Each number is 128 + 32 x the weight over its row's rms, rounded and kept within 0 to 255. Layers, rows and columns count from 0. Numbers have three digits each. The size before them is the row's rms in percent of the matrix's.

# layer 6 MLP up, 1280x320, rms 0.0793, rows 527-693, columns 0-39
094:135135083110157126172120154167154132107151132176192129165106150094099064148154130121102102179106129187190123135151069119
098:110168086137190119101108091132148080113194117213140140121147153110125149121141122110117125158144143125101136071088042135
098:181140120166150082108114106125122156170141153108123105116046107111147146127119134126100152106166173164163014096080152164
099:135123136091126159077084135140105110180080124129128134088145126144047131124200141157129074104116134097119156125151166137
099:144123117125117097148094124103089118169104133215099142145141139172125136085184158101148141154118099105092077078112128142
098:137118121152149075175156083157169164189156129050151131128138127125108116140081140087174129207134111130170155083102083147
096:133151111107076109140104126150138160148141111180176123127137129152112127109104153162072144120133134209104108105092082145
090:208151148127130125119098085176088111162098103092166126107143149132121145141071106100171099125126078205152166100110137089
099:180131145124169077108129054105125051183143118117166113148140104173153127091134184075141125162103098148116130042143095104
104:151145190143128136142113139119171136130122141142169114161118145110110107174174162075099135159079151142099179132140102138
107:146093085185100113104083117117111106111080113124147121146153099119107152145095172079148147162171164108102096122148132168
102:144134164135160104153179118111158127113153102121100083074107171149119107127127163140161124105137103125184135113143029118
096:126079135116096121173126098128149119207129131126119124153115121122153133164109093118150134188122102141087119140135116160
103:084129103135109091132129155086172147141115112149088125156149127060122124158144142075149124154102143116139135098099117069
105:136112149108153145113143063137081091148105101164150119123156180078156097151144123149097100180105096154108143129148130117
091:088172114098128179169136129151106187175113142126089121060185082111125121125136151170143115144160170109106078091076164111
105:117100109100132161134141149091082138064046118099157116103191135112195150156100182097100099137159161089074100131136165074
101:169165107134150187130148144056189235090111079132109152042094157104159078150148093076119134119130107063081215073098133061
109:136095070160125144192127107165124093117112137070193102093050120062185065182112133082125081144122170113088159154118156149
091:105133162111125145137175121094141133118105125135142082173138186137106104147117121128083050085149060113082117144085108183
098:114097168084077128094164114144130094140109196183185122113130161132152078130099169129127091152125139155132149165110091180
103:174163108138106113133121151113138121133094183109127169109135096160130129078111137165044095190150125137052099161114077136
102:108109159092058216156086164157147152142194097132140138115129160109124079095150111133148129099073180098160124132137137103
101:139122135154132090156091090111157106087168122142113127083124164139152066142129128151123126178096177118147151171098148104
095:104080113128125124109153103080179137108170190121151191135133163094137138133101140142090105119112143116154175101110111136
103:137136119129108137126183107150180156157084164090117164116106093147141162147093087137092151139153081088155109043153099140
098:123184173110125154136117155139142152122141138157169084052108166135099133115128103060160141102059162121144137127084160139
099:135106116147106060114113078078105186117125153121149189119106107113035188142152138112113119141133128180085097102137131106
097:164123195178142101176126118102117144162101137092109121081115132150078144108163030129043134136126126156128133114043116152
114:186142123174123080193129132162107112100158084097115124125150128099142127121155127106078145127139104161145162108145156140
102:158055145075096119119121136103138121139133207063133143150135132108120107113156167149112165159148174145094076113157131172
097:038150067051155161174188141162099129119132124114048198132154135176100110185143106087141154123173082131118144185085100123
089:118163068119141145170143104109153113097138136096122136129115129152107138080152118069081154078095128161086146111120138162
095:141112151149119122101123172104133172140135191169103189102144144063148120087140116197139149093077146116162165190191106134
098:129170123133073178133118131123153130136064124107164171121115078166132107177168082134166114158135129129044117108099106087
097:142111146119163158145196133126147080136159118107110104110212144131111204181109159125109056098127093140155102142168129149
101:146146123139124161130061092103103135111128163089156105135028120091186133134184152167096151164143150096139113182154126177
101:094142104097076142116126187147142118122085114124120123082098137135160132101142142116136129194107133172142185090129138084
101:148089069117173126137196082064148098166117098101137119145120105089150189138130092190084139128152131101097121064107078152
097:126168089144124092155133109138123140112108162127115109094112136126080149088196070047145174095125081083150158124137063071
097:163074154052065078136165131166194122142121200177165146096164134119167094204124166150155167141109163071119142086116169145
102:132162152087101112102113088131165171130080122131077159153162107107094151135108164111172135111120119119113073070140129133
112:100149111119083093148154149172093111104059142154157149141113170154127094178162119061174112114155136123131120085135152180
097:062158078120162109153163150088130141088150137174087088085197160157095178120123142091100100064167161168117140154188147100
099:102109158164067116160169137140111120157183141202127146108128107128165147135107115144099109120177167094154120137180100185
101:114137083157145139140149162113177207125115189105131085162094119152121113173109125074088101125084117133150129148106046117
097:125112103074183106077128140140111128157114139132141125130145097161143109197119151146184063103107102156131111097077127091
099:122123099052126138107094181077123110141123152115145143123135201184144112096104112140120078103150149109110152146137098115
106:103129090175166079127187162123215167145120127138190146102148141166113196131140134150141183132102104132132113124133124141
094:145166106177161104150110157156133101186181145138141127088127143134128123146144157112110120125106096121148107094172130119
100:117137130131139146131111142170164124093069104163144128096103176140125111125125122073103138189167117156098114128162091152
099:104073091130104126099177176154085153090158196160110110149113060156102111097199162119182151105133130124159123163135104155
094:105082111148151165163144157127146166143145209165116165116121085176145161076162155094102130106115132147169149125147111155
114:068168112044089121162144103130152122089163180172079118147207140124171148117182119167103089069152129139126134071125147147
099:123145119091172092081185099173077154134087108089154155197167108152152161114158123118129084111130180186139100114145132120
096:126158138116084090131125115160155154164131163134123214138101159130147097128112112142181123152120153161120121167122133140
108:150065110129111150109104144094150080095141114162160115170051173148152114151130089146144055110112127117103139151082139137
098:205113178081134076062091101158107064190113117119126062127093172175175111102153107136188073151130118136187084140123144160
103:104077131105114176090123106118151136142123125123083154112092112181155082112134117201122151111054132142129166154141195156
091:148112081086128108100193107185136110153098155122134150094144134113132107108160133113157119118086110126111084109173122096
101:136097088068145164155141111115125129195160099112106097098105159161122147159144116155130085119138168133134169085174156152
098:124109148150129058115164109185146107141151122106087084169111155156130084148120111147154111079153133123168099133124140093
099:148139107109172140111132152171157158158178115100176168095083112153138129138118107112163086146133104160132130136173157093
099:135154146126179167134150150106113104123191112127127195081119106146155136075116113102130060099151172067162093096170133144
102:073137110067069165120112155110187145149147119129162136164116113123136201087082136141150137091173121127095191112090157151
106:100099112118061117118081116143158190129096122097182133108079119144177129122173142137136070156090162142125111054138132154
101:147135151175173097111189104132106170137121095093154145140148074115091111068124078063118101108113085180136138109078184167
098:147140140123094135145118134151148164124126131098125155123086107121110119176137117142121177097164161122164106129145077167
102:129109139158103198148183156110154122181172165151130211120159101099143080190125150134144115153103100119118143108091157103
090:055178175149078137117130100160093168120148180154111169097123175157093134113128073069121094074126177138152114108056099135
105:176132110130096115141116085094135144133100120136146131128116165147163153166123076092144104153180149181097139094158111096
100:135083096171066135135134102189131191104122153097145154150138167094116129151106146108181187182109145074133077075045164161
096:162097113119102125142183139096141137111109131158144160183090112178182148165184109146146120117111112162087091141105163103
088:152141094159166118109119107115141071124129155167155105117167100119189125113143122122163138141178149095134150111109146092
100:111162118099093074186093145124117151123129159106146180137122147096168124137099106105121084069126154125149147093119132105
105:184077106129110213095093084127152150103095101132104137106125137132094109076106090099127094138147067073138146089147155172
105:146172141156159142100101128175082212073152124174082141177165113161120183137108104055074148080157155121087112099163110081
100:159159123130107184106094111116138169126128092095155108108128157103164126143182109107130200153135087122135140128134086050
102:089126116096126148152174104127162131080140105080121131093089134127224135105096126165144150103167190127080119144114121157
107:103086099094129094127189092114129128118138098071162130130082120119109097200087161184135106123167140075123158177065103116
107:114107047102166130124131083103116094178113057098169112120148136160116095158102181134122152181125095111172141157182120086
102:152090077137146149174108120084101122158128125133095062095135100104080163121151130106141157132125100144123176080134144146
103:138167127176106132136141142061134067171129129094094062143140073135094182060182130128124140162144082169148099148131130161
106:096098121195136156093165139130097159151052153136101069134156098182123091143177186174150111114166163143121097153161096121
123:108120114150140167189174137098136126098098065111144122114111131081132093077125118086117140116138194145114123127144155075
094:150103084181110166145126133095108129063136099204100132199122122115117157097136132097129141093125110176085084202175072131
100:059115089095097199109173106157102112135095142136154194169110110134124112193110143076185077204121088162161145114113152110
098:123120091146161148167131085134107137130163111128141165130108181090156157120124149142118159051168105152111072129123176091
104:061122086159085128140133122133081168156090092113113174126158103147105157130214121131108141072148150152091081140114099139
098:174061106154133115133120150175129126175148134190067168134062043085169111129143210178138111094137147109112110119174093126
101:160094149141149125205173130108079104199148107158150126158050081099111082137167107154112193098125129125144139069129153161
112:119180129149106158172164113108099108118148116148099094055113084112163128107124142156120168092100074149091151151086082146
100:086151153120141161118062130077167136128115151136116126114071174152097144201202151075106103164116158106143153136067154127
103:194122149112141171130142193139151134143138142136072144142109118057112130077076192133088151136103119105119095127117092124
112:165110166167064128134101098109121124121146103189109117123119161192159165130197165124126154163190093118146087093149132138
099:186094154122127119084165117116047203120116115161079146121104108122108160129141124176202146092126166079096164177075133163
097:172095086125067167125153107129127055166177135117143125135135135123119169167080134118102062092127092158140089153072138109
105:156090144164115118152156134112097206145103172082194143100141136120102145124184102110132118118149155177147070129120147138
101:111139137071100135165106132116150124100163070161123132101103125066103146100155117166080131154155143046104137107067169068
098:099138123109175161107101155094136083172164134185051138124116137107149151127146138098178109117093142148170106113206170119
093:132124138125172091107135126143143079088086161142062102069143068100110071129070108086095131179159129116134144122091142087
097:108152090163082127104140069165082110126182139155147161169134119107087146144138069121177190108135107104113107060140144144
106:117092133134151164129154114122142114117150150169116145108148123081137164149107116119236093115084133137127137126144125088
105:111101160149160138130090091171100165115117131123145092186192176109129139090133147145124163143173168162148149191137156073
098:115120117160101120131125100127133093161136127087122147119151106144169100174103084074087118177172203107113141120158128078
099:188134074158107142127098086148121163081142110112156162053127146149127134194171112152091120135148144144098098072169142129
103:111219107072163183132124058025092146181124130146171135140170116144139116154137116117149081110128089128117090095140107173
096:137150077160115118177155157103119103160124070130101128082074141100124130115137079113134159085113074120141133094111136139
100:109170160149191151115092108102160136114141121086134129085101102117128156119105166146114115137139161136141113184104136089
099:089123083098142171175120137143160103104083147127103178091045123126128174082110070108128041110174129115147083074144146153
100:126176162080128149110119137052196178222107088187133135118103094114165135119117166126134087073203151130104083089089185096
099:123102180179122101113181146135107183167104171116144168074160128094162099172130169180084163116137149110113160132113124121
101:156131127140199153139125142102089121122156133162145120131107169121089095146157130140106108084078059116101094096171147139
107:129122145155120154139154170107109125143184160134149146111120166141090160139110156115175170116118156135134083103143155136
099:116157079148089123163085128091115102165126082109158162111101139126156126141087107151135137179132135135171106116154104116
098:115123130154120170150086162101136196123120193089156068137108045116125143149158194127097137117122184149125133135118186131
095:138134128147120122119136110184138124180101160138129120142107115121122156124169114200049059056098078132140126168080080119
094:114154122108123120134082162098147133122142140152147084083123072091049086092113184171086112083106172080153166074105121099
087:115096157187163094081172132085166131119075104152186098130157097159139127122170122144070095140091108101169070159162148094
095:105146123164112105160129142124112127153123144144153151082121163157122155080101165094130152108109115107126144154082131163
096:167145154170101051157130100179183159148075158075107102072098105137165124088155079113111096134090161144106144160124154113
096:082163135127107125138175125101138137107063082122086114075157160111125148125115123168141137152118080155100188137062080180
092:077126126093190166065082163152179108138087133157151128136182093136086159082150103103119094180168130174144140078174191094
109:154096089060162126112148128158148109195128104123123141128142117123133088109155161150141119110083077150058108150141088088
106:188094116169127098120115110150081084135193117096077178130118078114159170196137155108123173164166183164139107120190137109
104:108190143131114168057165143086112112173104173152076154111183121123131137143114168152136121090112166109143088124116082122
094:129173113139111158133163111156161114139113132069086152097180073100195074124099105102144130161122116131069066212160169140
100:161142106158142058111084102128145168109104070095146092175098145087143116122102102187141105170082155064088068125102189128
096:162128090170134179104166101106127120158180182144111124097154153138168138111137141110100116165137093139107152106174132123
098:098153121150173142107134138124126140179102168165107110098151108166106136162156125126139152123123161137092141145113092174
100:125206099139060138127140116127141165110149144153127111122171162219089119175140137136119133108079081127127142123147127104
102:138083154130105112125143089098120138090096125192078101163149111171176117171085162180108133122206125144092117087156151105
104:103106144119054124166116143087207166183133095190166086158096146154163173158057162129079119119096132108126132084124106086
100:125110107137145122166139177233138138167121135121139136115066125092181026134055136182143157076100151079105140212133087085
094:138157107092126194145177104098130143117096096114109168162180128113119157147169084171165139124101118176094149155093070119
090:135128113159158113158135158108096158110072083147180135110162103124135125148120084156104122134167151070126134145102135086
098:158151120121088101180143154124137133107100111170102108133168099096159136099142141130165193120145068106103130135136191132
111:146153107124080179106104141110188180155117133135120169157118136141180124106153111073183099093101121152081153112104127134
095:161117134115141173147148193169159085161062101124102103145176082105163173118065172162134078199157068192120154129101111154
103:178133131168112091085125132120109133176116141192124108077088151168159103156144116082112133146064094170106126166139095174
108:185120149153173162129177109054168148143108080161122115116151167113139152146176143088127017121103110103150165120173124141
107:124124094122161119082133141112129161152093146103110101141161124220134152120166134108084092101099093188097098125128188108
107:110112064183128075135140096118143080182130145141121159137166198140069118160127141128072122121143141138159131134179131135
102:128154121166140141124168075161094212176087139202090136122133125138164147159116117158172131137148119134149093138091094154
096:133104102126081093102117072112120204120204071104038107113148139171133134171088113121140140174162118142137135181133024141
103:066070173121142127124185079108142127211073123137118147146093125113145150142102122162090101123170113174075127106140101082
102:127156130160107121088095148143095112148149149147160132182170144098136174123183149075087096140095114170108144084135109070
099:109101136098076088101152072077073109180106107060135158122108175126114138147085140098133152154133118103142101124161135132
101:130157118098121101073141123164132170116167125114135184137122168137146123144154134124080177084135174171106081131118171141
096:081071140131062101193083157144078160125097157106088143108118103116125126138111118138173132115133099138115126134099083106
099:140163141157120169160157157115107189157135133168099132159130104124171186094127123109086126131078146079073148181110147183
104:120152133105162099142080127115161157146129120076091107092139157111161152059164133178107103185168169156135141151144154043
102:116115090117112131109153153131134182172104140137214109123143112086177151126169158152121145124155146073059143127117112144
101:075106094185168110104133085083098114120138139104175124127204103081083148142079116154112137182115079187129108099132086113
096:181112165102138127097107154103170161158132080142027092079188112155150128159147112175145127114130131144103094134118102053
098:106105141143191054104118147176112162120151171132166056126068142087101135128146000078146067121087163109087177183109048122
100:149136132182107149180079166138141135134134135087160062128213127074179126139156131120073185107092149118117156112119126050
096:117106115125147151137092075106135115159139111153107128121139120138062126173105128144058172127136111117046072173121057084
107:142093105110117094106063140143160094141143081174129139144142194092118188158187173143082117095100154150108127087112132127
101:118095137102158162082211106140173151138141199158095099168114120190147128114059111106090118179136085118114180147073130114
090:156112173138104112102147143144175151160200101188119097075104115087096123050127071125089126170156091105152085157121160174
099:157120127128162124083181106122123065179159150158144153144120167086111191105112116154120173111092153121077155154132150138
094:173091115098134122071134168130141127118104110195095156148114144155248064169123131132129091141160174129151164123187105093
105:059086124149109187068150106175160116184127190112172082080182139136126113159189160082100145127144132128108137108148185128
096:154154091186185114108135097102133113157125113171145122106136164126139132125135167142096159085117154097124139164104142160
093:108112124083156106134121138124168173099147122165153131162089121064106163135163095151075190161176122135156148145094067065
101:150097126138153070137129107118077145129146178130129172161127136135089089163082128108181122127092101116185154129092114153
# layer 6 MLP down (transposed), 1280x320, rms 0.02, rows 527-693, columns 0-39
095:129091187100114095061172113054156144098108163101077146168159139173180110142121123160107193155172084143092154082124152077
094:129157105150117080154150116142133127112038102130130143147152041114176113097142158105138116122131163196106176140146095141
105:126126127177100154091106152135120101105086070108149135095129123120105117119095213129151149119189167104161121109097113144
102:114152135078090154200111068077116187140133121130138097157128113165143131076112133093121141164147144119119137148144152097
096:141132106146146139104131160169123089120141102080189113097146140138145125120123173076128159081165119139147098143103207118
098:109153103143144121111129165174119177144128111139148092125129098161121132126119072061102128145106102121109153151218120038
093:141183157118146132126146118094101038129115133127088125183151187168123186137077135134121129077095131143128218101160119154
091:107066131145079133132111167133157145137108077108115132123107182078172125225134167156130170131145109112140147063107102153
104:092105126141127109161101141127139162103144100156110098155115102150128145119159135174116128168098150136091128187115160130
106:098166154063100178134119106110111141105147089140121129076121143097088136086134145102094182129151195116117126153098095098
111:165097140078122159129104116087090149089149105146137151178117159147122070192198110155162126098129132159107154115092130171
106:101143177068165092077100113189150156140140161111096114149121127128173128131143140134150142135189108134098182133136140143
102:135169143113106104119114106105135087134121102101130135112105100121130150105099108095148163155105117070092113118132157121
104:125134124114149093123223112146130110146155141075152147184086147155106106141096070116136135099084090140102067099064135166
116:161160116104090120115082132125143201109118186062113108173073160137084137144111109136114098189182118154123217134145131089
096:159103118102117087139135145181109114102116143136123110135128140085095063173102104115142182164118138151142121152142127087
103:139072145118162121121162143120155066101123093127114118124110139120165080101102096190098160142158145082168139099152092167
101:117167161105165123125116134130158115095140143152145129180144106113100081134088140104066086173132122147110092195140112134
112:129144059120124175140172110143163119129187119126121095140160184183081139104161133150089073160099103162132150128147120064
083:107136129170146119129139128151081150143163138110102144088166111092120138138172119118166069101147143135138135108230097028
094:165100152143108118146186097145156022172152130076110101114141136104147143124194170107204138131122087150211110118113135124
111:130100102151078131100147191136112171117139103057171159180101110126136086054163131102177088092085178102116138128199108120
101:165147169121120099142034115135091155128130070105120087106122136116165149129146125143141113124173095061146190153130132134
106:145106145074100148149112108108158147095151098051115133129190075150133133098123077095114163107143120084143203089091235147
092:093096179096130101128127112164147123099154085142167150129139084134173125123124075156108116145142168148108134094161146138
104:092139196118099142138148110137098097131120102106134135066157172073156089125154110101142105092170156062142129137101130119
101:056133134128148155123189090145148076161155176128109168136122073131117089139125078088087100147086099111197093192077156153
099:101077057122152130142103127182095134122153141075081113103154125144105097105114163079157152031090149138154130149102081143
095:077086113108146093134197057094118145085128087112095132162072172120233144104147097144118162086114096096103129122172120190
114:156088179142101130094130116152047151129170132117150126154144117126061084129130103134051170157139103188087155125157072138
102:063179110108151120115089113140141096141131108170152124101144124147120114112106108152126147105120163063149115128180105106
091:134127098191078123088131129062131147164151088113132108160101084156123172093080123110138090082055124145116122113125125063
091:162085118148075146102113171085178113111150098097148120142139163109159145123102164169125132163165114088186078121158105069
094:068163075120035100081087097104099158137151068104129141187134096145111170170127163059148108140089089193168107039123113137
100:144159176171088107142137148158111078130146119135132144155075105082132107102124122143120166126133149147182133116126097133
095:120122162078160127100096106093070204136086129128187153127122100100087121142153204093134143106148142118075178072139149179
108:112178141142121134177136150131129073168155079140186121176105103106181161081142110121125103094079081168149132165174166158
103:159134174173094104095107120111137108097162088137148136170167101175108105098149143147147184112095116138088106151205178128
105:072147124108094158137096156129112129114083096126125130177172095156163143180091175150097128179077095158135128182139156131
103:159160171118141126104131118176091096144126157104131128065161147175047132126134112166138123048106118170156097107085147124
097:211131149096201129133167101133138123134157111166123156170146134160113105163140112100164113158131170139075147135107145080
107:133129147091106088177141155074071129170163133144115114161159122102128185134109050144125133195123181115169141159147173151
114:124055147168143157139124094167123122109129110156132094116134127100166104112118167135085132113128160094190118142069124137
098:136049109157156148133146121086133176113136101154090089125097116129104174119094148142141198119131124138135157130137129104
105:127100112068146123082121138110153132065116126137085219081191127148081157138127144139192130100177071152125226129140146117
099:145135112105152091132114110142070155136107101104097149169129174095119117123104181195107140098171117093174070091143142200
092:111133114157108194138158132075165095146156093137133126106096132194208112148140109124136128206111135158130111136087121130
103:176141120174159132133108126162045085074128109122098117140133129149129117155103163206121156134104118111162168156133140126
096:080130093137127134105189160131105105149173148118094118082165062114138110145104131148126046153124089097171144178151091079
099:111166161159159117147119117141118159172132143136142122067138120109147146107085088157115179078107166119151153117119094155
091:184129091114072110120120120113093159117172111094171143130151126089161128118059106173134138094189161069095090133173117172
095:121107092111113136136122109117148178150071131077078100176165110153064101142098144120142140151172150126139122120134150103
096:100052114089098089090152170088150110168117105083125120083110161117133148105128123129155126124110123163157129096176078110
104:152168184136089156078074102121098130142074136150097131127139149085104181116130152108161143139097127127122151165074145183
102:108109123115095148134181198094141108180133137151115132145117118136207124159132122131158141066133114156143096111118098178
096:068123113123148151070140090132138103152130117116107101129155114113135143159151154113162068082175158168129117178160189096
104:152129077168154131118105062079146146139126112084105120116139108145134152128101100109150104148149185116143193168116036142
098:162160131133121103171175149090112135079008137182172087073093083152109135153094175096109132101088131117116176092112090127
100:141149084118130117072124141175102140122140119183067121150161089133111146134057126146151118117183152126118137163134122166
093:111160206110143091176079126137090121128108097109175160113192092109147153083182109158124112151158113111186163147158145117
102:105099133116125154144143098104154095169100141129132166193139145116090114163143151123191137119160079080159130119103104093
097:160135137105149046198114123117048112189100107138091120202142078114164144055069146097144155205105125121076111179193149107
099:161179139141123124187129161084098154109151110069144096182090081136160154097087111139143149125119115174174084160156190146
098:164103107165122141119119123142159084138158189159111157158158078084152135124161103135083167096136149092116113086153141156
097:164118086087163137148129170131115081155107135157073172108157177112194137141137171092109124184094187094085160121105097105
105:137091132133085120112092106062143180160179100159127116107169096164111107157088122157095110107104172096149085170109169145
100:093078070113120152074054136097081078103153111097138179117156140145097167152175197110188159134140111145202128157167140158
095:092116194087144117124103156088113182103134104092175129102181138110118120133155131154125070168066192117120128137114111110
103:115188114111172096110128091133148170109148211114101190133154072131137062094132112098113091133145191162168138094118124116
089:165131118078099162176120110088185123158106155112170093132112187145192090115120124182105162133096111089149139120185126097
105:138147171165153109146133119125135169116062122132123111106086169097137137120125105121143161088108127144155137142089146129
109:086146164152149087177084140168128080088081121137097109139067105086114118170143136136096107155103151152160068157133094117
092:084147102074115198123084092130165153182096115177114159046168129116119126065113168052197138103126123074176141140143154124
082:149126132121121092110135096148084161119075082174147113125109108096141131084170100152162114068159089063128102118164080179
098:111100141144134124118079191069119148079162144144138136113111090126142123179212172087185120125077191129149101125136149181
105:127106092131127105105145145121165142084188068150202120134139095110192159157154135114087119101110128208155152150124152129
103:159148109166091121122130107112141135091107085162114170151097196138097058153154111074182080111158143095105206169140123081
103:126068129195088141081152117075135188074112140110169143085163163109162173153109107173133139080120143092083164099172120146
099:169095114124120148117132150136145157108154201149114114131176158135074099124124101113163182103137162119117137108164138166
102:198099150154160125097139064113110148159122138113151129085112106100104064151133148093164147075081102094117112117172100177
104:164066130142167220107142121112094129109134161101079134131169084087114141133144161079176157122160128126110132183133104181
106:122132126066140109120178115099109106100075145153182111201169088131068102147122080157123139108167169159153124095127113098
101:151101090097191161146144111147125121125102150084171110152142109097058118145127125128098114153104139165128082157087115124
109:142128171112130111115205153127123164109166103096240192150078071134137132141138079187149125119149096107098116160142156170
121:150081091119156088124143096100102136157137177055139165135131143093165039151098155108136116120157190121140114145130103059
085:204169152122147145126151136086167176116163159154095084142154137153135142117125154143110172123089131146127109144150168169
103:102112145132151118148077102157114076143115174079109109090073125109160136122098095120119119183127140151146147121149132199
092:080149185122172074135178140155156130110136102167179120116103120150110125158088130154082121141157130113087102177117155172
100:081092166139099132119121111151147125096132127143138061165152092136210113149038115090132161190194115023118180129129170141
100:152059120135139111122151098145051138104095145103170091136143115093153185142144094118091150093185139102104077123153141083
094:084110161135088117097201156144143137081099088142078105123143131104099125135091144114155100176110159151145131115117136103
115:094054116157155128125153138129115088132139141137122127112122110096092095158125100104149197148137134084156154132145088139
103:150089085161024127102169100203113104185156115068189114145165112120113080079143092165141140126114118144104109164149085124
115:114158152107146199125142142116124146172094100086082084136133163176094157134128140083208139185118157119163113155130124127
123:159179111165154158112122090138128130141171126073151168070122122125145135123158092094123162126122114101173130139172128088
096:063142159085049165110141112093162156143176127118133125145175111163072081130141103158147178126138105167117172098105140141
098:120156078127116142048107132131110138115135157091130157129106137130134077151128134085113145153129156100123158158088168065
098:182115135095128231105106107157127116178152167138115138081110151141158087106095120150143103123115157193202198181045146127
107:106138100108088091119117118089082086154121112089160141149180079126149153161157111128083127127095097122129131123161138157
096:114073142099090128173159127181144153139221066136202095100094134108110149161125151111192096103123095121135136083052083110
091:133157133073157114109108067115147190065144080093091161082173149132091176106089120099114121193116114127145120107155139121
096:171079102143106139173152125139094127145133111067060166120097131136128146129084173122052122192093131131107115082110133169
107:160169094120200091080130122155157099084148131139130142156037143128083083158122175113131115062167147092108154078116155140
111:134152176114116116090146099119117109152128135107108100109126102123128119076102111095123158141117160077126113145128193073
096:157110132147115102115165053143131075108099101167160121148069115140125114135081187113175122109110089119068086082104169157
094:138226093140139133148068105202141081051122105130083125074087139089167130130166177160077096105176060153119099115114119230
096:125090132132153134135079092117154154082073129161133137133182074190178121139132189135132142190117116122093184170144126218
106:074101136127150069091096152203084131088115146162078067182122118161151144099101127094157177169160131137148149146109133057
098:132168155141153165153118105090041133133119152097191147114116085158144129134156118158113193202165089091134159133078168185
091:183073145095158105076082081142153120096148100116154091140074144132109094149110109098070132111099116090132130120079131179
104:068052144107147112170106178129083120136128177178110151090137127116116159164116164144136144109113098112143121132173148107
100:130167150093147118168146157071161090113158144148131143203121123154101186124149158144102125081130156124174157118107048162
103:091129134156094136175178138215164116167116125118155166179126138142018140127123125120092147128186113154088083113106155139
109:117140101158075146094124154083084191093094099154124114110117175112192142105088127090109153122207137129090230146140151155
098:065183207146161135092157096146163151077155142171133136119160084147132116110165142149124141109127152117170094167122167121
100:110139098073100110103118147155121112109141094150103181069128088079084185176151111125155131128139089120093132132143085119
088:172121105098115141174145147088090129160121169083128150109156127107117128081130113091094110068056155138053109134112158125
094:139068181098076140143150130104094181112116104086071087128163152077087163118083125126161116106165121116156140102120152133
086:112121095092064111177167105085166090159134174128108136078147150150088141150139129114120111117179077122117197091108155131
094:148133132108102174183133144105090139185166153080137035124163129135125064186143120127101142095110130117098165142129080106
090:152177123165131075130131170090094131155121145165090193106176185158119116083079137132103102226118109103125143168091183190
094:040079118085122131066139141115139096121149096128161094144053096151083166149145138132180095098109156125106146176171152169
088:176130127123093109133167115099081150131104124057168145046100149103147132154143077156099170103188125073104077126162076138
110:104127147073115165116110119139179134073196102120099107141167087154081144086159108075119145181124094172093123107152196126
133:171109078167031132100120149080131134080152145066113102147120107118156106121146175159145204174156172177152118076190145049
112:169110169120161164156134150097129123085116094130125167080118160148112071102156039073211129135171159137092152167066207141
093:143135175115174128144114193125111102085166136087165098159146159131149168140144088204127067052200144111141128125096130146
098:146159128074128038170121135149129145096138119121093104088132164153094116128120154108137170111143112124097108100179109114
093:119091084149175105141106144132110128093115121116124103152121108141114142162182116117112155096139147111166077164110162134
099:123095108136129087148121200111147152070144114164112139105093116099127107116086150103106127141164100105151141131137148155
097:143134115151162112156128145121109120104150142108099095095117100115136141138131168104092096150225133148132129177057151154
103:196135182115123122101161149150106202129039093090130167157113153168102126121111130132080111100062152127090144153098095113
103:076136090105126120078143099157150125131116137132109079144082151076100100080057165092114156146125188154157188102084152165
096:187137153089127137196125129092129085058137109116141067122157145143133137107124117126080134127095101118115094122126035111
104:113164126093104060130148175151145169199101144128136126113104129150161088143150132127107068136158115163107129067106097156
090:161075108145180103129128136183104144104093153158100153067169161161092108124125198133152129150062120101108117173111083130
100:133117114111140078112070092164103113147158175108119155142170142172090147157112077096128063106142142178090137141115053122
114:082083113130135112147147063126138085174053157130168094152124131140120145155112151072113148120109146159121126082155111134
094:142139144150158121155162089107131112133085099145134093096165118064137142157169155150103150143146143158106107172152144183
105:155129186093158149128128101135146072092072122135154162144121141139135098151128157115160144130114163090111152108112152089
104:164174126113164184120117099109114149116091155177120101141132106052168102144162134171105153135095082133106113141130108155
105:176153155181086104130133128147180168130167125063099149168087119125145128133076119129132131201066140103136163115109111117
101:175109130157070143208096122140121102074108123140117077139132117118173142132158197077130198154131129085101156097155110174
104:174147115139058149107160175120117127109130102124080084157101159093105065129106144104132179149148126108150138168189066134
091:067117114166142151157137139156117108095106077165127177140097088131119095132079115132131132117078119162157154084151130162
103:105158169116129128099117124166113126092124040184169089156069102117160165131178060119087147102166129134131177040125132111
107:194051105081110158155135116144143107101147122098115134145126124142074127144190101149106102132118078128027128111118135076
101:135124127180147077148082124154115181075104107134116101050139102106052178129130108176100153104193164106159106140130078125
101:177085170176103124118160144145105142186086138116137143132116172104158088110208143165099142107064148108091098118126129136
101:196155147182119116108111145139135146141175108115121099122162160095138097159141156120114192126080145125125134110093134151
096:128118160144143124150078137166131090089079194157103147139111128076129122080139181087150105088184071163135146050145078142
108:156116159132144231141131149119108110077214138139108081169128150157139120096226075149156149069141110209133153130118129176
097:105138110114112167136128099160142105127157132098086151151094200115094141122171216061109150176184122128136129092104138108
100:141161141052124161041151087163105160140105161166113098161107107163141098141093157153163114178137092118163117074077156163
099:138167115125112113187184118088108120113082156122141122144086081165124102090100073103153083115067150128183093174169128161
101:125179114160092154146087069122198098152095103089051146121126142103165137201176116138091105178123111119103151145176066209
095:054088119103128145131100118089197163147113085152141185107136142129107129178105213109155121186193079140149119183137146106
096:116079122113101125121135146137067132112122159145142109073111120078124126149129099149201099133123079103112102108175129157
098:133105180146098159116144099129137118094089071133124172127140110102063093143127103122108106162086120124081153116021190103
105:066152153124066117177062137167116160089103172148102079143085144171096106148160114108137109096088057122171133132123096156
095:132157135135160125092106126163061149141112127067146164090110081127133062117156151116134070143117178135083131176166056093
095:137119156119167097075086093110133111130093147130150174094144089077188142154091225161156137110124117149108111132102164096
093:178151120141124131178089099118081163152119126127102139140133093115098085148076170174100133188071157125073119126175112173
100:138150155126130094157045152106095082136173162098155069136105149126138154141103084139160103117073153130164155111151159134
097:092102148192114083140139121072132069061122129167170056155153143107141114152123131146134126144122135170121159146087146093
092:151160073115155157132074111152089078085144139162089147171127123181113144222140148091130172175092164143123076179145119132
102:080152118123086114098141159111074098104092102216124146142102142171147134084123151133121154153133111137128066090118177094